Part of a small language model's weights.
Size: 12 layers, 4 heads of 32.
Architecture: LayerNorm before each block, learned positions, biases, tied embeddings.
Each number is 128 + 32 x the weight over its row's rms, rounded and kept within 0 to 255. Layers, rows and columns count from 0. Numbers have three digits each. The size before them is the row's rms in percent of the matrix's.

# layer 9 attention key, 128x128, rms 0.0846, rows 51-101, columns 0-127
111:113171089151179090143138121140106160086123138105134143151127171121175101102075136123095181172152121025136141163114161188121134094152078146147134103096109127122170127115178152102168144106094115128156133108106141091132122199112160124216086081145152160088126122109111141094137155130146098125124036069147082199120134154125138067112068171136165110110121145129148136150146104153152117183086
117:117130175121137111140070110118156144122191113100181061117168223177162124100121108151177147135150162097123098111105126163155152177152169103102146122046151117096152128120074159071095132103147157097160077099092131161064145111144138067116089126101122146111095125148197118157130147188128133129147115118153107146127159113176145107163077117121145075106094121154143105125104087079085189156164
119:111158139154161123140117131128164188138164112074112139120057123126131138126166115111129126098157095109109085116050154135166145139117134100119172150117134052123147173137101119113120164141112187084141139111105062118169084124135104169135158097170112136112160154072160145105116123072192118145146170169165141133129119154107104107116122093048113120100092195171113138228143165178095169072089
114:130109147157144136146102146135153078148154112185143115110136087159115083108084121131134124106123126171126132202174140144085109102135148114110143121139100088182155126159059071065103139116084108095155163149114140147138103132116186152122077125088157111052165157088122163134089179098080130217083154170071135152144070180189113134107099158137152152140121159173122135108145141129129107164048
111:109123032151141165109118100119123060105130117122155146171097098134108115162098156155129094102166146119115109106111152128144150070087164173145158223137136136117186186150148135155110094175125143119102107155140100151151109096125070125085071069155105099134088165126096151122153116137130133104126159133157114112112177126191179123073113201176202150147125126135162071082106178147088109131141
121:068148096135093120110209139158146115122092119083176139152142101130132124140124117110147142118135142145176134137126166114118137155072111117183127138135112125080155123133082062093101102125200126137165152030170141118148160098087109078116114125186217113145081162115160125100143164113140164142136087163112188113070188113147072198136174150104163106135177076113127143122131126138104114092094
120:179166145148146133113091112133089103153156076162108125123176170118152126128110114149143110127115170148162222117148053176095109120151123124078121117222086114118150113111173064150146128119119103110115101141138113088184119096179055089121139102114077162112111125125133129116144065176107111140180116126139145160062095205112135150114160097142173109082189120150163155177135113091104130133153
120:090148108125114159143154100193115139142106131117075103172130122170141176155128138179126189095108186114175106156103107130056147160126106134134133136074122135111151131149088139212157130086124135161086145166161174178117102111165092200118088137105128163123104156125116102149181137093139129146117119104115158093109109079127077203114070118087143122112070135123014136089117132131147177142119
116:163139096119096131172159101092133139156100137114099173148151176132082104098139113146138103152127145191158097129209150096112098074161125161174130101118132101130158102106127091034112123092131130150069106125132149161181140089142125143112114084113130120107051169193165104098124177117163114094172133181130119143108165126177180137098140094097025119165067136118147129149107168122151079107121
114:129111117175145098169103142174081151091155111120133145138111132090176122083152169143164126081128186111101092131083092100125193104160123057093195109188054160121191167124147159110140111100110096185093139133146103136168152103095106132132117154118157054125152096132129150086124161098207167115160145124042140086149108099138113117138143101114138144131082130123155180095164113144098106175155
116:113107163173112096119140170100115115164152101113097120140148176117122163144168099154116074091121100087136128129093181110194040108122099168105177130109066099124135133094122108188109169116163145145123075116119093155194111136159149183141121116105141129085127156130125119158096124156131136179141111026052126114067148136098187151134179132109089146131179175169148136063122126145140156119097
124:140113142143159122148172035091139143163139127116167185144170108090143125160149180115073139161169125099046171085104181079112110149156137126119172088097169107113184093138150152117090113087106121088121112123112084093130170113063137143102150182095145121046162128143148136151126076085121141140081070145157125083153098146164150183172124114172149161084152153134098094115159106134148121109148
113:150137082163130172193133192115147151093123126116159142132164151128129124127073158096109147164120081098133167112071125118099140059202125086143069168095122154151085140104118079135079145129144174130140158176123106122103138110162115085102145107146121131083103073173123206107107123096151110129158099084155115118161067089199081173121160137102132142162159147139139125081080200090136120128078
082:145077102143096131126140080108120112128136128121081172088118121078124091122093251126076147110132085191081172115131116176101171127113118150167130134197149153146174110153135159071138196107115107157119156135096179140123131095138137119107136131077157122105131089128118174119066131145161164131118075186116123113155137128187117070097144145100167109083134143111172131074160091153093171151082
087:142107128167126135089125167175146179214156160131161143135127146176149166140121159097107109174179133107145100141076094118142117115112116145118168130098092160114117151152108106192164127162109132091115117161156061133148092134117182124170103134097099091153136077114140129118113183128114097138096140068114118167163137179101175068165030155080164132115092152138087111177155181079102139165069
088:147114156114103182088079044135139122060132126096077123137137170131181141146149136068125149050074130125159135148179166099128119146122127193120132149093121124118087150083117115136113061139139107121093153134116157129088145121153125129165099123121078160146121126104099121043114147081126167096173159163138138132160124087066122109164086164087133138157144097082156172182170182110183093125179
081:100183166099163088137109080165188125107178150144116199069148130130099122155142142065159132108094129144087119120189163133204084110138134126133075107094053135125121107145135132119140119106104106102105147120138100150112059116138138104132135124091157118213157101084126156097077171205119126119168101077113132192190115141129184170130142121178117138072122121102118114132142083129087104157130
081:126166129093167149123154147145157138196152145143090097166109121135110127169212123147173089096056145134124107175201150073143085116104138120109088134157083121094112076134157098146111134066193100140150151125180113193112158086105071110117129143124021113143127105129103114145091105121170099186117124198128090166078109122102130157171121140118149100086144119174103130108147140110121106129112
084:124171085095088148167187126146136129106113110100109127117110076167144149119136139141113170079136159144128116152053135109111142123210192092167135105095165166121124150118116117124102089137157175132105180090163124086141131144127132170128165142070147155168125208055129170062122068098093107112082141134104132106132125186127162070159134092104125187100118142152141133118180130056092157090114
094:202152092160132182108145117153198172113098106175126096169240131078097098097152138142119112105137123114092114168154134136102090098105156083130105129133146088105065128163149098139076107093110163147127110163159104137118121224129134137106132180099111100089179146102116114087095107124093081137145117139150093150156148149073133125128200099117108090134115169137130108128141110181212110119130
079:142077129127195094078117159113130102158090149123079074113108142107120114177141066152035135154107145169123100128148167139079149093093144089140141104131149169121130154118181096156102079104087135145128156106151156167052100109156141134193110133150166168188168164145150156117158147151133154126083143171175119127115177079108056133133184083161116071144101124110105134131160165080153107102110
084:128099045103152163139115141157128117106125093131129129101181105130143155095072102095176108136074139139146095082150152110156143119121112168147146185144154132138163112078108126061102116156126137064132103187115113043162122146168186108203123154132141119088122141109153136136113105176177134177100106122164094139096142165091128095159083131096104075153128098165109094135164192093065200101136
087:136056156152155152150164185126084105130158198145186102196145140112123070118167139100147123189103118112107117098086189090063133162120167075118134166096106181114139160123155178187094072186151093109104134127125148174158122101152141093093168120072138137100189130132092114117093143129138140081124102116074065147104115146120113089106099110142098156148088154153084156143110103143161151098127
093:075162134159167115180123113129142098087147118162075099116167115118111109167177142128121104136057073165131111160100133168118183126058160147114136118141074178130096152075172114151153148153161072080122117164092111068132150055135067118161151160177129123109119029092109171161136127147109153165131164128136110169174124135082100133153104124067107113163161118126106133113126111107185103161146
092:137138145139125145113060117133082135104195153159104164130136148121118089127071102115113124188135157165166080190093125172092104152148125173123053152122191095141071116137077154089120104132129152135100116095145152147055082145167068107061167138104143138153112134117161167138182111173035104111117145114188155139092125154145152119155160154100065119120164132145122120171143133133169149102167
090:099120145106117141141091164167113171118056146136130112134129139159116202173080095088132150154101111121163190148183153166107132117166126128109089097190173143153130188159127083094113135093161136106147126131146147113114139132139057127075167108169131113137160122090100107147133175116139099139064200121143139111121130113114119067147152081175114129041140078069103177184167130137106111073166
090:145135159130120117101181132095118107189097075147148101161071118117081133151146101168156155114117128138148119121144091144093112138128113122116092246141165151139088134104156171107196127129114094123110081105105164129090097138140132102047185173156088126132153084113117160119136165097160091176168118169094170133135186133151104100098119150144134146152088095135132077178100133071141161032131
095:097095133155125127083130058126112077124060059144109119153107099096131133145130124091183119196131206120094116105157162168130160135106165126112165128171110085144076108077135111108136167180113163076063113130145138110149109123136120141093119115162151096141150089084118165131127173108176118151156064109069132149127162154130170152183116217090117116042130125146131162120133084131154110106098
082:140163072193162104148137135079172146067083173141097072127099112146142173152137149141143088150116136098109108146102082127152159175151087137119090128089142100141098135128144177164159121101134115186134119121191125146177152155117167122121157119172058131157113112147163149093107078067142158125136101045127121164138127129162104068131127162161060117108077186101179135092078151118088181130102
086:071097192169117100141132087141128104155097121141069136137154145096079138160070140175181107113091125119202094158111180160103115147119107136095172103155134157070114139176144111083086101096091136116143169181100133177129121106123131148118131136127121074124136170155122145136152129102120164179132082133082178137079173119119098129153093126157121071071181090099173156143200074156147148128194
088:172128164115095124071090115120141110136153109138158152141130079156190103081075110106144145130154104140112108148186071112077100140165168141141152148166153195137082106113106075093135206132136074117102119107114093145134148184061133114167114110104144126181127164070142135141152097169056145106172143144121102150186163141074105116141086158120112133174061177113168131096074137100110147144163
089:144144130161099081132151114090124127065120139142151186095159115156180115130127136179103115142108144084166096118121159141082171172123120177139110132098138175118151122055107160180129137056111147128098102144147143164115162107113087104124140105089169069084127136116095115117119124091218092149115048145137124128066077131135132122130079157092188142136161098087120100056150136166175128163200
093:148134101113162130096143078129175106146173145150092120149144163117107085118126124154110110141116138159127109103185125125057125129100156164038161112102126139095044139181052136139194136219189126091137096090155139146116125110081124152104087171145137129102108158102109168181106140147104133152125081066180115105134187102128159133184100134146132124151164167099115133094122081078155140131173
085:181129152170131127169136166138102077125153174136116133105065185108106194087121046122104104132097124116160204125047159151068117165114146115122130197135121123126073149127127088069127130206158094142113175176124136187149170135158103128110098111144154151116115156150139094140130099098136113140160117158162147181155127152186123086175119182125130150097116117071121094091088110130091115119098
092:128154156153155133113109106128139178100144110149185140214115152086147069132076100126144090093095144092137089160148153145193140067105160072139135142085163091060120155149145171171131105068070116139121153135148179090124160135131107158123127131115164133122171136146103065145154138099099125180099164170105124138176101155160056168145112147079120162107141089104061109152071119136102128173096
083:151118139108136127199113117120119177109097129064125135154151197112161147150180050141115119108105105104140048158090115127151095173133091073152156098101159160107155120119151122086137153155089095140158123130119083156108128128203120111141133126110079172180166155138136155161119118131114106117167151081126143140089096197146176057102099131186111116159166110132167148107163080109044134169093
078:143129189083113149147120057134146123130134135120110022185105163140129148103131155125148118109124150196152133153145162128110154137077122105048133072132154152121079149086158121146121135083100134136162095136103152127173144130131148167082130119144156131168110143145117128084095155116142163195034147185104131097121147104182111117171100075146076184162128069129070150115106130130135158187144
089:143149177095120117166161117121118092074107113097139184123074134162108151135135096090142164131148113094092149144152101179163135113125146134083106155102180099161112174142123168186131108106131178117193117146104100132118120150098044139141141147134099167155149153113126143149177071138071128147100070028099119104179135116042148169180110141115146123138154117215129120133101147133107191144105
082:128170095144119103120108155103134142147165103063060145101132138067134109105105153143165095105128153146150151179137118191174119146146056135114150097090195075118054116176091087142111089105133120103103144128133097166131202100078140114145140138134119147144162181156150133100083159147142136187075092118112126157158147181084171139164190102102105104112146058165134210112118136107139136127129
083:057168130115105108168139098101158077159092192104155141102135158118158174148058179076111131137131096102108098131142156130143154091116180080126097138132122147066147110146118105115154106132114093175083101104113128111142121143122109180173164135183156057140144180140091115141120174191127111143182186134130108127152106138160036156159124134061183109091112088155149161121109107183157101101127
081:133131107168109148160079121114166109106157145053187145094133107124099103103149192108134184134126082157130148105000096157099222142151105076173176122161106142158139107110069113120145106152133173118157108086135115150104099135142104151161116045134110113082145133134085115152134110093152178147137159171142131085158169158149123140091092162130093124124119128090081146154160120155109153158112
081:140071104091140119169106125124150103163093136146185157143111089149206036194140154165088072125107152156159125122112162177105100083176131115078096130140204072164112123129135095142100120113163117112095098117128141111145200146111152125144138125152126162154143103076106125092142121113096113148133109107118132151104138182139149224123116097194100132095157103115128107072126070084136134126065
080:133148118101101152102133144068094179127117130138138138189130076117127132160137204140154155117107186141195145189092142160092137121092141111082092079091108036161158164080170196125132119150090135143076134127143148134087128165156122148136120193122116091050127123134101108174117135095067131099103121112159103132095141089145138119110164084161095113112159112088181152127149067086179124145149
084:112149142110098127134092086168128086176141159145160166128153100083089055148110104160111101099169132118178141157155135137083151166125124076120140103117096104091095122133101124171167113133145121165136148123111138161151152238156172142113142111079177127149157120130129114112054112126135064093152121162105142121065200137050128091094083151157123139180121210141114103147100105096146159078130
081:193128090122126076207156102130109149073119143112138082184081148134196108087166151138152174073125090175173068125182121148105136188131119106144119134180044189151174094129134147128063110177128091093065105164111136144138135118079100158101158107145093107149141103154123135116127114134102135088111147072133168110161118145139120112116127201132138144153127131100090136157171107136108079122154
106:140149114185159112133100100167141111065168091083110136090186143154134117131153180162113093158125115164087142189038112145128136109123078139128118103151198137142111097100133144163124128163135138112062037147131102124079133195116087153146139204120103132108157120110118150125093082102114086128155081087136162129151086102081125165158176115103126125074161139112139139128184134091195132158104
113:155081119118060153094140144106125083183131144133145109140162110147090139122153109182074141140126161119122140105139077084152157105139165149164121109231139092144154141129130129111141156114152128082151150103180169091066108109175040124119162155100119202119161170164078083175131107122089149162108154155101121129105120127105080160099157096145074137136154080131134143156137155091184063075141
102:126121108110096121125177116161091133108107127102063123109101126118119159110187136117155107141065132139133126119177119125156135175097108131111092087100156156115159137164161079123139148154107106169129195173145145154133129105168151173106133121106108115105145140115131142104134161106145121140140162131056177080173154077078071131100173195158119143053046180110092164029132116124151121173195
104:159138123131159103145158108120133104163090164145094083088102093134096158170107132098118133138129142142107130084164136160139106144142160158089131150054163131138131101129116077115124084117130164076090136143126121143103152115129085130108137143137100100087000179117102107181179118117149163134146111122194166095111194179167117158097145147190102170160127064135084140183080111170068170101145
106:120159139173165180162139164096126100130181148111186115081129112202140112098150068131126115128152127125075065051098129141139199136107138084079099126170161185128152129172110095133133086115179088144105134146133180160153092131099120197119117080109120165145115104142143211111159149124106111103138137093164148163170102121113058118088159129121167090128081149126091121157124131147125088067152
099:118117157106139188144113057103141161147188103149101153114174168171076100136085083173113119100141145081146102132133075118137126195127159134154126100070177122074099091147103131117096072143147123138177097109152116153176173087164077191100139098131146184117178098089121195112079136145134166122150154117144081081147149131130169109095179121135139111128133128100141123119136126109144107094229